Weights of a small transformer language model.
Training: a variant of Muon for these matrices, 208M tokens, 6339 steps.
Each number is 128 + 24 x the weight over its row's rms, rounded and kept within 0 to 255. Layers, rows and columns count from 0. Numbers have three digits each. The size before them is the row's rms in percent of the matrix's.

# layer 4 MLP down (transposed), 512x128, rms 0.0853, rows 371-425, columns 0-127
096:091122095141104110092158170131123112130135097117084116133137115139143133133112164162144132121121077102125148156124133116107122120097128135159119135110116128161107148124142137122172146148118150155128135086160129149131095143118215147122127119139125092105097119078169131119144174119146116146111124121167080142115111130158157135126160103118137125127111155114098112142150101103117057170170
109:089148116124117148113157167134175136122155126138137096172151096114096110157160138146134119128120147139112118139098141132141131114104172155105130162128099132147133107085143174133061100128144138144110118137156136095098143162153149145105147140124132144132114133120133176120125108167144088098125134149118147133122125093073091133099131172146146142166138101092107122127111125108101055119089
117:155114119119106157106094138097139159141118121152180108132150095146107131126133128099137081181122097134098166165124123170087173155104166118107109121133110107116118079118127151172156102103122129158161156146110118135126129129182114094138124139131120114157136131143152128136110161166138138076102109127158116119123091130132133114063133163117102134121075119131144131133139143152115147083152
093:137123157111143115148067126130110163092120123108113126125143148130151118133108146112184147160143090170141090132139116110151103101142124171121156070137152122126124110174171114127126099161114124133078153135103157080132140148077107155107081167149092119132145121110109170156132128161146147120117116094150150182144129099100133133117113140112096165114134139125114160107125136135112119115105
101:111156086115106198069122111090131119111144113145119098135163140102101115137146143108097117139097122081105115148128119098164143145135142178146147129149147152157120112104071120145119147143147132166156099173136161123149149123149141098136155117128116145112129172123090130160114121146106120119180121113116068123126159096150118137143094177124104137110089140107120145123117148114142143099135
118:129143148124103140114142111127147144153096145137126096125100122130151108139116152167091131114117103167126160111119138122109171133149134135126159082163128134117084113147187116150072147113099159165146096114135166124081130122145159144091069087091117140121139142106138151134153134154099138098134141134136148108111142135096110087149160110096119120116133109074130193136129148123097160145132
092:138113132095079122103096140113142139118144119166129117212100136148088114115157133117141148163159166097113113157070167123109174124175123131133139094131148145098104146124158141147165127087124132107133126121142129151133153107132107160123143105137117149107113141096122168162101082126129123147137126135127113147106173106108115103145134129104117089092110098166090109142125173139153138139147
095:160126140110155178140141160146133100148132106148140120147129090112141132136115141127116117198126145109128142139123124147162122118185129165151147150125114130128106089134157107116093137125099128099097110113082096130106123095163135142144121113131133153122158150113106173104122128133076138125109119116094174132086124117169141094136171131082160091169096130114140162132134092151102114103074
098:114134111087133149163128095139125083107127144112157155119095142102105108088139095149166078097113140167157134151138069142127146123143120133139140133159086134122100151130121135137142120126129151171154128108135101140122158072158153127090109195101085128182147180130118127109129163134141153114115119111106146081172143133132123107133137119149125125099138121096144125079105147125130130134150
110:195108105154140125152103149133129175167161125128146095111123129124171089116102147091092145115118089141113154147138137188112148156141130147130129115096142149133099147101147132159083155102090135148155126143127110103097149153147115125086135120119197095126159140121149143097119133105090131110143124153116099136140159132126089100090117083093144142134145164109148103105128119121115116128144
098:100133140116118118101143153097113144126165131149118094140174110106103126131120108168124093084119136149137109145175148148137086116119115096133120182121170121125142113105103112137067108128162152136160119125125138097141161110150099153124196139138129077112115164140176128123140139163138135142139118149108129156120179137112117113165128080113145104090145122139101101149081153131132116106102
106:126102056122122142141139136134138160132137135131116115103120062157113136133137112137149109143096122108126097140095129136084107141133121157112126114139084159105128131148098151142124150132116145149154147165130128110093150123140134163177125141108163119106073175104161169139121090123121121126082102126165151126158108134137119162062107178142120160147094113176128134090141129135137138105131
091:162132133127129147129106143148127097086117119069135122126125093123142147115109131122160079147118133088159097128103187117147106098111135139139188113123114153148070123110111114143082141102121148172114093149111133138110159102140090130146169061144147163124146144186175109093145125111122113167174127129129113099125135113133149123138122158135140102153134121136108121151109144131128127152131
093:132112137150101149152080129105172130124124143138133136170105170135134145151117174110132149122126154107105143126119120085123104117183127162184104137085086141139123142114134099114083094146110157130107153121127144161116126160105090113115156128128090152115109123170072181129112147124126131152098113117118152144152146109121149116084128088094157137130155140120108138140104121115125094164077
085:124114155182131155123154128101097132122092137127097155131130124131172154129100082114111131107138163175168151098102131140106135162101120131166063166093127092112100124142091117113124082188134126104116144124136099111139141088090149149146112119128117143185157151091141114124160148104124102143146142155164135133101147151114138126144138157107126111105166116126130084123129127110129115159110
112:135144113136131156121100119144146128136139151101141111143120134152116131172075141098131168105211105095123075144054104133109157168135183133114149132113093125115065113119133159140119107120152126109100114124100140141161091150136151162146106122145112134122117112151134079130097108128158143121172097098163144112152133141154161151120150123097114118129128116137131126122144128098150121108133
097:123128127145123158123159140145161139088115081120132115072113157095162140095165083083131133142143125125133122116120130132152184088130115116150101106128128093109136157138182147097165132100128099184120143102126138126132148147126123083117132071087130115118160113151100119148117157155131131145122121088097131145141131169152112184126095136087084160143136131141143134124101146143141150130112
103:141143128131122131136090110095151102131114152073130155096176107133151142116139168146150145152185129123148154114140102157135115086166083099086142130124075118163145110108139108118135132098149122144129113129150166108107118122130146140131127123196117103133097142110134123174138149121112161078161154150137102163069111118130128155123129113120088136071124137103103129128145140147095147124130
085:119134103096127132133136145114123136129174164095126146128156091127117180122198120120170152136122130152098147132131102131147127112140117119139132072159121122197143134122127149172099130156106151122119124151079130105073102164089119119121113099174097154130095144129134115124111146088078128137095115169113137130157158159114129109147123131115154138085128155116122145104113131152109083129119
104:127147155105141107124162145127150123146119149146121127169122097106116166101124147136148102100073086155134121163139040074083176158108138091093144157105125125150106111094108171087083154196126141151138132140168143114133131087121130111136145125139138151121120110148124113108121136147121105107104146134152103150173123127119138152168111137125112140123125153106116119113143141139124122116138
094:141087114111112134085139170109100135122138137139126116156124135136113116102111134120096112141170157111153141133127137135121163099179107126103116153152128094103130140146131103097124157152113099158167193163112086171101166128163131153149077115126087117133142093128169119151117125123188111136083139095087132128135130144122146108104067112126128162148127136095145160119101136125116139143137
098:139136111141133159102133086130104099130099104112076080161159146133109119132118133186095139143138077113132070142102148135119130133124154197146167134124128143119187124145134095134118101120119146142139154114115067117099152151130129161104127128125119142150168150159094146127128130116112128167124148084079119137169104090152139111121144128139108139122115092126126175127147126115140137132161
112:094097142139161137131117116086125089128110104105150166136123132104133131174166126114076131083093119139166121094124130104119121154108123122129143121126125177141160120096132136135134136128117129095189129132117109144150089161130110163105160122103145098096119121109090100155154109122139122150128095147150131117162170120118146143104099133110112165154131218168150146139135135108087147131133
098:147132125139169159124160067152137137108119141126102102137109123142096133152103130158109123142143145110121131086081151110151095092097140141131109168176107145109119159144104128150101163105155125114130099134156106161162141116085136123128153137128152083140145140133115138160172123141129083133149147143148117087109076117075134098112102139141150142089109182142089155108117097143137138128149
101:114100144136091142119089127142104112101080120144124166141177107153147146174143133099119170118131129129151147143107103156180120139096182137102121155137101148129108104142119141157156116175088128109131169095161112110152151107088167138111098122109147166166172122136151129109133166092119091107109123103141116125124096111151137104102100104101109142116150137153084136132117102125126124142157
105:140105124149124150100132124145175149119131139140163166137145153118125116112117125112113086150110105123122145116106094136138096121151129097110121149114111180119127148134131140137161071114116119136115162101126095150136099147152148110116109132120149073130155090168129110185141107131132137079176098113135146136157118106125106144141085154120141089177135106124089115195165142101119177125099
100:134129095148082095156154118112134092135123131104101122103155099137115197143128129120128132133128151132130142077102144136079094104149139162163147139137121130124154122137141146112071137164176140152099127132135079149114152170102119126130101070141133143143146146122090113118083132122164146146133107107112123107119103134143117127117092149191088123126118149122133134146139156113152107174174
105:112150128160126126106113137135102115163151134115119084136086110130138170118117102183114181116151117158129134100123127143097102084155128150092138168129189123128117106103134129113104091152141141153155147095126140093134116115122098139121106127152126083124114096050148159137127138153165120153119075131125144151139131141127152134128111157117114094163099141159169132131114147173151123120093
097:097124120103140135142135124132134191114093115122081116131128152114063140131163185139120143121163150131140140153183144118118062092160156110128122133107144083164099159126124097121104083140115148156117149097145113154147134113073088169112072135147175123107136104107123135136116140123106118133143138111107108091152120149133144153152150137162107140120114142151118139135136149127137126112155
104:152122115142127092140158130129174140112115144177142155110111106111100120122151138142151104130141146155147132130121146122154110130105115093123135138131135120146119138101179137069084158126084154083142107145143151163102059131121112140154164125146148103105106139141141112125101142161093149146129129115154098147082079159081168122140152110157124134152089089155127120123108136170099097129111
098:096130098149106132110134151118145143095118112109131157141143128163144124111128176106117118148113128130171144136152102113126180142095103136135128110110126124078095134137137202142134129079114108168116152105147087137095128096099105139120099135120198121144116119143121124156127109120144156140113142127161142115114115145153148180098167149134132099134161135108094119131132090096081179101100
097:098096110117110142158047086115160155100165132123135128138167134142101136163102152133140141093121191151149086149133112124190115129124158179111146140118139102133074121126115117134163124150097137157139128126120141150114101130156142145130098137121117122156153139152100138149137076101144141085122115102152126120113102140177120142103108134099157110112134140127141099146121109133157125078133
093:110116123140112106162122157123142096169112100088134153161140128172125087123142117141132163114159140113150146141175135139150099128115056078151137115126186151129109123122124130106103088140168168093132130115135140136108093140130148131114160098137154086145159122154097115101121150114127108110131129122145128108095138127112116138126123128139152166108137200163108133130146126111062093148118
102:123119107107113134123127133127151139116114138169145117109126120111126127133129143166133114102117175184140166090094080117122126132149146136070150166137122147148099102127146160138081142090083096126105146115177173108132111167106109125118158173139177110144174131103090162111118161115094104142142115114154110154169168130130144151119118119118108117156127089127111115132118113091098133151119
100:110051130138100127121086184136169133107169118139134170093120136154104157149125120112132151140141180118147122111126145110154119134112145131104145146133110116129120148174097169123138126073122160165110099126147165136131098132134117147124110072137131164144106135108105137122101101102111090075137125165126084091138087154153119157124151143136110135096143138116126127128118131164128172132107
087:154125122138140115066100098115150164150127156124121131061103130129096109167091155124159136117167139088129094150090130091120137183101146131114143171104102156127145112114110146127110154140114102147140140133164122124150114118163105174118085157106171169114142139126135134086086139125139102140120108154134158132123121136135098154165173104154119112148134111105145153118101107092123137155116
110:126140124098138166128148114099137124109114092133147120128097072112174170115171076124112149149115123149168142132108153071122113152136125084126067142106128109113135134165142122136076124136131139106180112117119131110151113072103136121160110154144125102096144140138119117091112141141144153128125125137140142151100109155102116160171148132186120153140150168093134153113154126095143106130121
103:121112128110109112123170097131169144086159146137133143205100152128098103151086122126140154143086149131123114087141113157109093088128157132188131142131136139139144112131121119141117121081151158144098134129143136145143126116117129137138137154131118090163115125131079111134089142144132100131143131142126139075149133166105122090093133146120097128155121111160199174120127106089129122100108
100:093103087140124135142111151143119092139108151132136126132147119091120108124134099137090118130084093124073107109148159126123121135114148128114135071147128106151128119103157147148097153155130105137166149147086135150093119120166128144127101162101159146151132167148130114063114093117155139145126092149095101108188103142158130170136132104168149116173147111179118129107123118138151136125154
108:115169133113185156134140109101105121153086137152122084130128140117113122117128132101144149142150133155123144132187134112166168132144072165161139133139110131099092131114097144111137145116177146081150114121128111142143074167140131096102113080118125144154134119133118153163087174120142135130091128139080122148153084144120115119152082122114140111120153151114122126116126094110173113111149
103:121124151152142146102133151112125116118111132146110144124119115139124141106118112160114132180157121099167147120149153134150136103123134129089100150121162124123123102114093163152178127121113152115153152107087131098130143191147110136137087173127129110137089134145112131142106135121091119096096098183159133129152126143126106119179097171133063085126114089181092127138118109129090120142103
095:153138100103136141136131128093124116100103141135126128126141147149100161124093122153175103171170149137129102157132101126125128140111154136173118126139104148144115176115124112126116108126102110132170117086145140127113140094150178132189118124148178114087105085107078112160127121108151157105122140105130143163143103128117137110177093152119079110135147097130149115143110142067159110136101
084:128124119104123153118111094105160197141147165165109147151111110166123111129135113113122140148141186133132157122159160140090136122110097145158126099124112142155124077077098161151135114128133123117123142159120095164111106117139144077144113112145120106117147096129103132073134086129120115103088139134157184155167117104146140108094134126164127132088082126174138127129137135139143140132117
096:157149142109152136113141115073156127130166142146151119134187136124114133076098120166135113115101137166084114116155119080154103121109093151101130117118118125150113112125125086108116151151166139151156097086117101156132088119125118167122111172136138141111155156119124129145135129109132084107149157131119097128098134104139122161143178155083172130140151165123131130148072098131109118119103
088:143114117122070137130151167150118115135150169123163150152141136126085130094116124085096096149136113072115132117154176159109122105172095099142116151121129136120099117087137161122108168117127166105114132159170138155130113141106153129135132184130108096123133111160135116097115124131117109114157147151118155135116093142129162146099144129120117129159103170075145163144105103154111128076105
104:101141155179104142115141148131129125115108156156168113125126112139164096123083134084153097111118177143095143127106167138137120164120126135105136108111166121159138139105180156104114093088150151115123110123116078117129151120121184134152107141126141079138099128093121125150138164096106127111144119175116133117139062120151152118172117136085139137137093111154107139152089124146121135136129
106:143113141122140113134128138119152164090081110158114175079116147132130129117154127138133131162135160090164148167130090124085169090084119160138104136149093145106123114103142136086104163123143141134112091095125110116111171141100137157137129196143149127104113093155126137124116102131187122106123134144151133109097116097145169154108106113137140159126137109108111109142094152121102172133113
085:154080071118098119106168144122124149150115154153168154145127119146123177103110127145091156154081160124111125114102145107125108112124097126119170178145174173135132130166125089168088125116114144123105116164150161143067136135127140114121137122129137114129115128177096164156097132145112102136142134092166130120122156099151097113138147132110107108112093141125101140121153098109129106109135
092:116130148125112069135072118119128114137166086099159152140101082103120146154133128141100082126163108174105152159112137171113129150106103144140125125128139104137165099122131120121127159089167152130119084127131148152158114127161141126170097098177143142112105155131131103123145111110079136152149159113105147188171106129122104154118138121129130129101089127109086125126164150121121129140122
097:159116137121144120137137140145102123144055175146136160134105158143093159108162118123131102096117116115110135127114131156163110106129141114125127155095125111167127120163140106131108120129101139148115137143138096148148168156150176115174107143084145100150127130161128157134089117129128149145125111131097115101132157114148118140177110117090149142121092131171119069124101114086153064096155
095:175162147131123145120135118132148099121144126142145134086121091096134130140122094128137123115131133074118091116153092193076155131097138152123141142150149094108117086103132098128140114139143158088121115157110125152120145126134140121141072166104086124117159148124134130150109133116156151131164127115126167100122130157143161141145179100136152171138133054077135108111128151114133129111147
110:130127140112138175118102182173143120106116102110074140132126094116124123136116112102090108138116144137120111148134100061127133104185118133131141106117124138112101145165120090111131138145146147107070147136135111131120134142107158128164103180098146109117113147131160134117112157137152121165108154123151113173171141131150123104136133094087170105124158104118143116121111157106181178120122
094:145138143149145100106145125130092184157155109113148079145142080141116115113144141144157158111161150120139123140156144129147158131098102085099093103117158150152113133149155135150116095104132092149155100184137131128137128136088110141165089133164090122127072127146111090181133132135161110135121117139102134112115112113108151138149149149128083117134076161136149130115100114118117134140075
096:110127143137124112124125081112148128104110108109143173131115153130131122161091175136109106121114081100178125123143113109130153132109151159121112115106141145150161108117159157139136130155149154146138123126124116135105151116171153107099161093136094102171119112196119138130097118132152106154130154109137146185110136115125155145126128139124114091139158163080087116119164063097105091108110
090:157121097066107143107126162128102094134116143102096123119118136141094142111133099144148112133100142132150078120139111147088146097129128140133100123160148120177134108097101128127159125162127108162131117133127139191148095114107137187136095138103136103160142151142147141079107108128161080114138126140146166156146102152123147117160123165111142102119153164160156110114089078139133144151135
# layer 4 MLP up, 512x128, rms 0.0975, rows 372-425, columns 0-127
112:129106161148096136157133110116125129138117118130132131107155110122106107119165096091151080139104138137153135114116122098125130124131109123157117086140161123126122131158136119113167129161162143102132109165129103078157128143118145100135108178107085118130132077068128190169132130109193143103125089139153123101158095073117105126126164121124136126174125141122151133099141154121132121164149
115:088170041129135141121103109135146124133135151118170156144133120116153106124180064132150092144171145118124162148118134097064107116150121164107127102153086135130152129129136107128137165094129120115147118106086113168141144130113117139133098098128101131124104110108132126147148118140115132121140148125136178116096119118130118141154143139097086133112127091148142172159118138148146142136185
089:084103120166123128142147120115134129161111170129126137143143150139143135131128104072102108100146137123122111106113116141123141143125121131127148117135095136114098122103136140145136167116109140140106148103124116137182127127129116116106174105134167160163139056160152095137159100121118099123146158183156119093163116193152132083118139101136157143099135100084119093127114171107125158162162
102:108164174129136154127156146130122117117157151137128151169069130123128072139124148121111134151104148118135136138158162112119109108113107116146116119130095107170162133143079124131113161116109099092103116128151107106129136146115154126123111113130147126116166085151095084095148109107136096102124135138155114141146159097125137153140136133135081090161108131074143140165151119124133176195175
103:082074134123130159097116090115104134116129149120096133145157151084145138137154102148126143114106130164107062126125114100108144124130133130088114137147098070150139123141094156114152084135173091121143188133096172152099114119107152117136185163095141091134132143136119141136131142130170139149142100128086146117171138133119138120095162109154141109152142123150137120119126124137131093151129
097:129138125094123098157102105101167081138102137073126158109136152119098160167127126141097126125145142096165155086103143127129099132115123131139145114154140093105122147112125161086129141101144153095117097133167124157147137143154112173160150082113109143109148089111114150144112175107177146134088110101104131124139118110096160126154130150133125100134164117083118145161164144124118131124179
095:164152106173130124100103122126163152126122131100135127102112145147159094116154120111120122090152123155139087147117136122114101130145141092131093151182130128151110161088094125122153121091122116128126136076105162091158130101095111106157098152129127129131126152104149114131138131151148123151144129121117097126186094153085145162107136089108116130047126126179153128126141177127141129108130
105:136082115118122118137090115114143140149169118081082135142105139144165130127138135102094155132101116123109126132168217164136134110154125127132091156116122116160110166123130064134136124102104101121155129121130168163121174151148125077092100146166129126129102150117111129116141128133173145093150112129157122100148111105165147123125137137145126099120141151125109115130105105114159137187126
105:128174153141141146092116145151165138116123110077106131103129166128147115117113099148109127138100148161137129148136138160111146112135117156092110162158075140116153129083090139134146176130098107102141125154104113148139148093121128108173164159086141131119177168112146131117094119123184124153103124165100110140114115087139125174132131121100129115106193101106139135139139103118120148124108
095:151144120133145090131145119141108153166096158153172127153106112093093131131109117158110110120100108128138106138092109081118117170129134104134157142101143124144128133135100073119124141138069098157131148136150193116132179126139159122137113158102119087124149100124134129129097139116172108152084175139146124167140091091151107141110095143111125133099113164105105138103162152127119160151124
105:151129143127138110179139170095133128129140127116149136091140100068136113136116132156147109122146145116127092105157130137097052158132155134131108162171114069134122124154099122131126132087133130129139154129159163129140149135108143133095085104141138124112113117144149091149125097175101128125103089142109128126101150134079130149153139181114119158086150140176096113124157139093116155130130
092:151127109146123139143095131129120127106115146146116123098112102138141079110164118151116138159175156141120147176145092137116105146127169106149116126106142097124136126108101079118109108177110100127098120149173114133155135134129146152067138101140133137103131132161119096108132132152149105129158150201164185102094114120132101160119140127102093157153179086106114142116123149118118142140110
100:131143107116101110144123147198131158140130115078123114115109107098111120137134101155154165160110145156113119110123141114062119148105132116101103137158153096150109074153142127129144106101180073141126127083131148149159121117120161160142126130161143124098115186123167152143140112118117162081155108134130120128124118145166076107142160122148135122121103092106129112127123106142132131098157
089:113126154117171130146162118143126088101115137117144101115108099136111093120139150097117117138134165112128144175133122149110132123120117124135113074149150124143108094131112099137133151140141132117115177152153134126096125129185105146135099084137149115097144091137122137140139144156127095048077125150091158118159148162147100083130184107106128096126144148093124086107157120136151155153130
112:099136119184090097170124124153142131125134118121138142155134117072140100168140105131120103095159128117106116117150150114140121102127153123140147140171040125130098151145147089148120126121162129158146179146149150119111131162096132115131059140114131124125139095153141123145149124162124116113088166125099125071133132148140075098157152111122123110135136168143116099109120102125128117140129
094:104152152145142090095110122114122110099114124106148132141118128108124159132137156138070144153184144139111126140142117135069098116094169122119144068171107135107099155117125158160125131117122118143091148154121122113144117144122105118125137129175150152121084172126175203134148098172110140096116140116135139100107119082138112138127102132102114125149127123118085127169117138095118111106149
106:154163146099105111120127095089127115153149130077125167118142123117149113120114140078112114136119192159105154101093117114118117079126122114137093152135086130133168108078135128153097149086124110123110140089135140129100103126127118168089104140163083160153119113157131145129129101078145138122109117139166109140110154183135146119115116156107112151137174083119122156129114153115124134150131
081:129107096142143138113147130102133105149131154111150167106184123101108127152101103115114116127122131095158123154154122133097087103130131155163119104141112137095106091168112142108112105089141105108145155195139113112073113149094096138120115134097115155150103087161174156159123130150179142163149136118111149126120143170146117133139110106109156135147156108068137116119122145137158112147102
111:128151152173116135138124141110127102075118127121107147122095138139103141126125105110200149147102115101140138117147080126096131073186100123140135113075128113164135129132107133136107090092170097154090148140139127101101128160083129107113124119133125119115117122125143125135160138096133126138137094164178134124154165109195100134119139165153119123148134115108117163121138127108153100113166
097:131155149117168130173139115118172137146091149153133142117148142131136152143148125121158124156136103139103051125100146128136124094129116131093141109094109108141085133110091153148142091134123173100111095073133147117137133097156129134102185127180162146116149138149108138120157143099114125122096092179132103112127123134143119178169117143119142121123141087124117078126154144115165132123114
096:133112127112124101158099152140111152157135100111141142104108138109141125136127142103124094091184161156140171124155121102139117085138098106106122172147156153150114103099136111117132136127113127098121082155119188176096133148086136138117168119159141089098136123106108152139130104122138117104108126136160172135100170098122151174155129071154143120144141156128145099122107124140096095125095
110:141117098162126129159117112150114126132122139131116135133159100103085169134123110120158112105130132103053118143177099132132127119146138112144124148135068076145114121108131104110101125103141135120165176154098144144139141144139133090125121089155136111116142110140130142130121102162129125131108158118113144094117100198110107141171149125165131174187099079128144122145152150160134124116167
096:101104127141141115108106178146118130125108110134139158124138136087147134150111152119129111158117189159162137128128118091167144094115082134166116102084135120133121156117106191115089081095103173107126147138144180127125138146156082092099168116145127096144114137125129118142104107120135173170132103119138113140137133116137101153144114123121134133101103145125100112102184148173134129106143
101:155091149129115117105099105147108131159107119150098099101104126105134120127094118088135114122108148134105112163137164159092137106135110147153137147120118123190148150152145100086160137136163150099199072135123103132143128123183103143136132102148111103126161112159096136120128135135135168161107134136140118086158129148100105117122143131092115125080103175118114176161111134139126156127121
100:177175106137115076150132077169091093135133162116124135143124122094071143115115118122128115104125141125128138093166092145093154123137161132141142123138173132114103155154094126142186118123102103132141168075101113148150130093127121124084151139178123144084124124093134130122115135121102133143103124155151110130151140131145139123155116167134155117121133148113103145113157121074093158117125
100:131154123148108090094133117123147108122116098087118144141106148154131136076141123149097149135128141112119156096172139130136127149153127114116114126155084165167123144138188105133105165104081148095104134126142160098123157149167145124119134097124164126089137112156061105108099110147158137124106120103121139122122171117114149148134160097127202105122144113139087170118140159133126129134134
096:110139128146148170122137097149130135156087097132111095137104134083150145134122131109120132114163119149140151120128161140126096133111105106145173135135139087128185100120143150126171125125117173110136114127140137134103129141140106129103122162152172096116123127175124124151094126096160128122089153170180163138145144097102078154156153145154142100089092141089152088122120146090142105097139
098:142115097143108142132127132132118072160146105092149102129155107121180113160085123141108092122132180121114106119153120136127145171109153133157110177140136176136115119115122142142167141131136100150133102179125164125134161171124138109129184129125112137131116131144111132137101130120162112144086159156098161135102170154086114119123101141133127109088144123060111138128125149093119085143119
103:121168121086125144164143159140149163119102121090137167134098180133125113102135185075119115141141113142155116159115136121092105138138122147123111094162132137100125116125137141130121135085122155116146137135118140130145122108174165075115106135144069134112114074151105100140080131129131130162120105117194140091127153122148111140162160135107112142099155138102090142137102102118150150114125
100:176148134112137112085142166147095079140160115149116099132152091127138146144108112105146141109118106144107144129161142107120110119133138086107099114140157166172143130115109120073141101130115133090128159175167149135189134129128111101153130131127096128129090121124183129117128124126145140135122134113133112091150131114122086144186123102114123143134112135125139138144154199146124074118083
099:096163165183122116180118113130102124122115114135099119122104163147145169099150130113142151094121096149138140129128117101120098129114129068143103151124085157135116128107111153099134138174140125119128086173120119123158122119115113109137150117144143119109140095127113156133159123067140177114131170155170106082159128114062139145130153091147129121127118129133115176107146122137116163151106
089:158128117142119109122077112148114138110144115111120121126103123090141147152123138121134088083088138103118153123099124134081104183112128152112156180159082106139146114105081138129192133113101125146139158167162126108117126107106152111145160110129134150150138173075122118170092096138136162177131126126122133137130131109129098129104144105140145144148124134127104133088130110127157087142182
103:127092123100148157120137110109118108086136121101118135125082120154142151131192135104122100146140122138121123155148152108183126159132167136110136102152129119117154136138148092095137129156143143077118171133130094134089159118103140114130150169148149121122138092133147103167150152146147143108168158132150133077086104109102112135097124107128111148090120162125077146151129147133194142106144
108:126136086140088117115169111134120060161119103129140146111152139082093109090136136141128085113172147162118138118173134081137149122149144103138129100076146110112179168135109094131148086129162132111138137149130140127142110114131136182161135137109119135115149168130141164093159149102132146098155105143114118136157117103129107145144134124138128135118128178134108136129099154136105132194124
085:084116109119106135159130152114108103170150124142144101157157105101132104076158121134097141137121119123167148134153167149130135078123124144139126102165138110133118137132186142090152108146124154088112125086107132166098122137118161115161128107117078086135134149136113143151181142140124159138147118127124139102150123123142162087107128135130138085150166093136106100096133193150125103102116
106:121149126146117124126120118100111139140109142125094187124099090113146185080163099096126103137083143130130085107103157145160095111170114163139143152139131121139141146146168128080156142125174156141123094121130099084106148140118143116150095143101111095087098096154170100145144115094154126101141157110128143105126122132119122142117116100151113154137150160136138190149117105130111137142119
106:194122121130196143169135093152173116128101138143107116126132152133070123121112116133104144161123144174129126154173173091134106133111118129114124098133097127099141133120118145144158135094102132088132133122112142138129135100144132156116100128132134124110169135093188099108082134143139164127137101093127152102118130143126132087163130120072133145128144168147091140124098115138154123168136
102:159131150122125087149133110107140129142158126149176107102121141107160114103094150094096131167095144102120131131131151119084100099118102118113123158132113107084147110155131107111125131140138121116105081128117102157156107147096111161183126156164131151101077141114200164113150128146124169157098143179150103138129129124146108135110138135127138146128084138151136152099128160126122088159104
099:097115149102083170160125121095132154135079081064166134115160133124142087146099133143163169116100147160121137127105147076172135135128141123114101105109124138157125107178147096146131146105138093154152157114134153116122089149085132119112141090133178134135123138138120127116121149121153170151107143130146093100134128105142084160109102127131091106137132116149135135110159133104154114124155
100:168098144092106093168128097125092112126118095118094118149092123127111172130107137106158154129151104103137104124131149142118118108149119158134077097174173136096085142112136152138136124096111121126184108087119149144106112158139087106127168122099154132150152134156132104149144139092117105142143093174166130138135108120161104140160111170132130120155147122116112123112162145159122181116111
092:095161152146122108095145141148123101139106142129132121198126156130179078101139143122099095124134140098119129132133139121064141125136152093103155155107131113148126124157131160136157164163104144144113078124125118146128129111098059111112134145136084121182133155142158132116112139169149129096104147159166127117147148085125115128115110094109120150089150136120082157100134152123119131134124
088:092122142168163121152141126176207120085110102149138068090110139074117106119080142121142109085101112160131132155087112128100132132132101086122128163106173132123136142101135130117139128107149163084135109115168137149129151123108151111121140165105122109138151144124135133170130098108088108136102114145165125120133126129156150132109116114097123114136160135124120121110143147139169175135140
104:114110136177066098094126121149116142144125110117111113123133136135113104100125134114074099104139105104131118117117157126089111154156149137122133150125110126189128124155124166140105154133119140147156167161107149114154134091154117087120071150075046117104126111150146161148156128136130167145118111149175125115123114109107148112123147133084114120126136094136101123130140178147111132128123
091:103140150183148125135100103107128137127102080139108117122134119120115147139159121154099138117131130144139113136122124107133126148160157128117113116106152146145152104133080099151169111158150142174112105079046165102145121115135112162166127085114176153134163146079128154084205127107130136153101148112121107110121123121109135118148122095142133120114111130114133141151140166128152134137167
101:138111110157126140130094153089164110113102126100108140073123106121126120119148133116119132160113122205153104173153109162104127178136155125108141108107130141099119161130125114097121144097114151134111160135154164147145164145162099165174160135097154136123101144132153089117123123094150119156133124123152090140114123125154093071143142105116132109146143081094124116115093145151102159147123
108:142117143119075176145092135154121120153132159097099116120112119114103153124109119129137135156129138117127132102105144141100138151150129145096143191108098103161147100182109103136087101115120103139116149144118202164140117156129122113138134096133077113155106166120140117145142142115125118175089109112087138169125175117112092189119122132100144126114147109128128116144168108119155126116141
084:126168142151154156130107124137138133108131107103113112109148101091154173099134081090113167153103103125151141132112173124133134119147106118105087130170125121108146112113186098098129154121155144129131106119135116175118132173135113106158116090117134125151152097181108127108133125127110117157103095132093115120123141067117119152178097135077136130114129140137135128139179151107110153170155
090:135154114150129122143149161133106142133119175131127132123129166132137157058117141145099155137097138124160122142121130103116130084189156132142129149114116089130151179078134140101107114157125112158101145121098142117081138125062068118119129178116134107100162137109160124134109168102148140143112104152098109062113167094159112144130112139114155132136122136145131131108123121145122127115122
094:130131166115138137122117130116146109115168107094103172118119109081164119174159162117119128097083124154154128135100188123132125143159164132140176158160146113137130122109144113082156122133106167102089123137119134121146152117122146126139109103136121078127137140095108117119144117141135151164106137173126105148127147138110170151089135133142097107137161105091077139075141105156113158158146
108:114102111152176137110135176137150123133120158138146129136136131130123111103149127144110198170120102166108168143172139113150105160100137168165115105138112132122119131147150105115176152125124098120109094120149117122107119139067170115095140131123119133115140128122105124113112155127158102162127101156167138111149101100097071072170116115136117104115134146092113142105119122123161131143076
110:144164151134125133145128113138137187111125154116111141127131124159115136129104133109096137089129121181125124165153150118124138148126113116099116140131187122137107151107117090108152188138122097201145124105116124140112144111075136132144138104126155056157145112170095130150112133087140075142083131133146089077093140149156139108147130135121148130144154125122134153154132109118151106123117
093:128107134111123153098122112081148089117112132115127134147141132118145133081133115130138161118128139117105129122158130116116135106187155173161134106128163130147130126154145160085104150096134134133107135102097131133145160117138112065103149142098100075149155146116093148070149144196144135115130136122170120084135140161100112111109147149132151135129117109120097162120154140139092159172165
101:110164144127114146160138105120173154135132150148118105126153121124152153095119086138112183136115155152129091173117106084071111160164096105122142101183134112121104105148116120138146111132108116100115145139136079137138118146118125125132191145083145110088143153109142119177161137109152113148098106091154110119097115118175123108101137142116135147125132125177150133109111166120112145148141
098:106139114107116127085140124142113127146120071124168128132109150099116121136132141156110104076143145149133143124109137145145127177121131146115101097133176118106150096151161097144152116105136124106126096150102100149159146148112135114161156148132159143150113111097067126142145144136128218145096094135107130127140141121117097148150095127108147147153107118117133132146114184056128109102125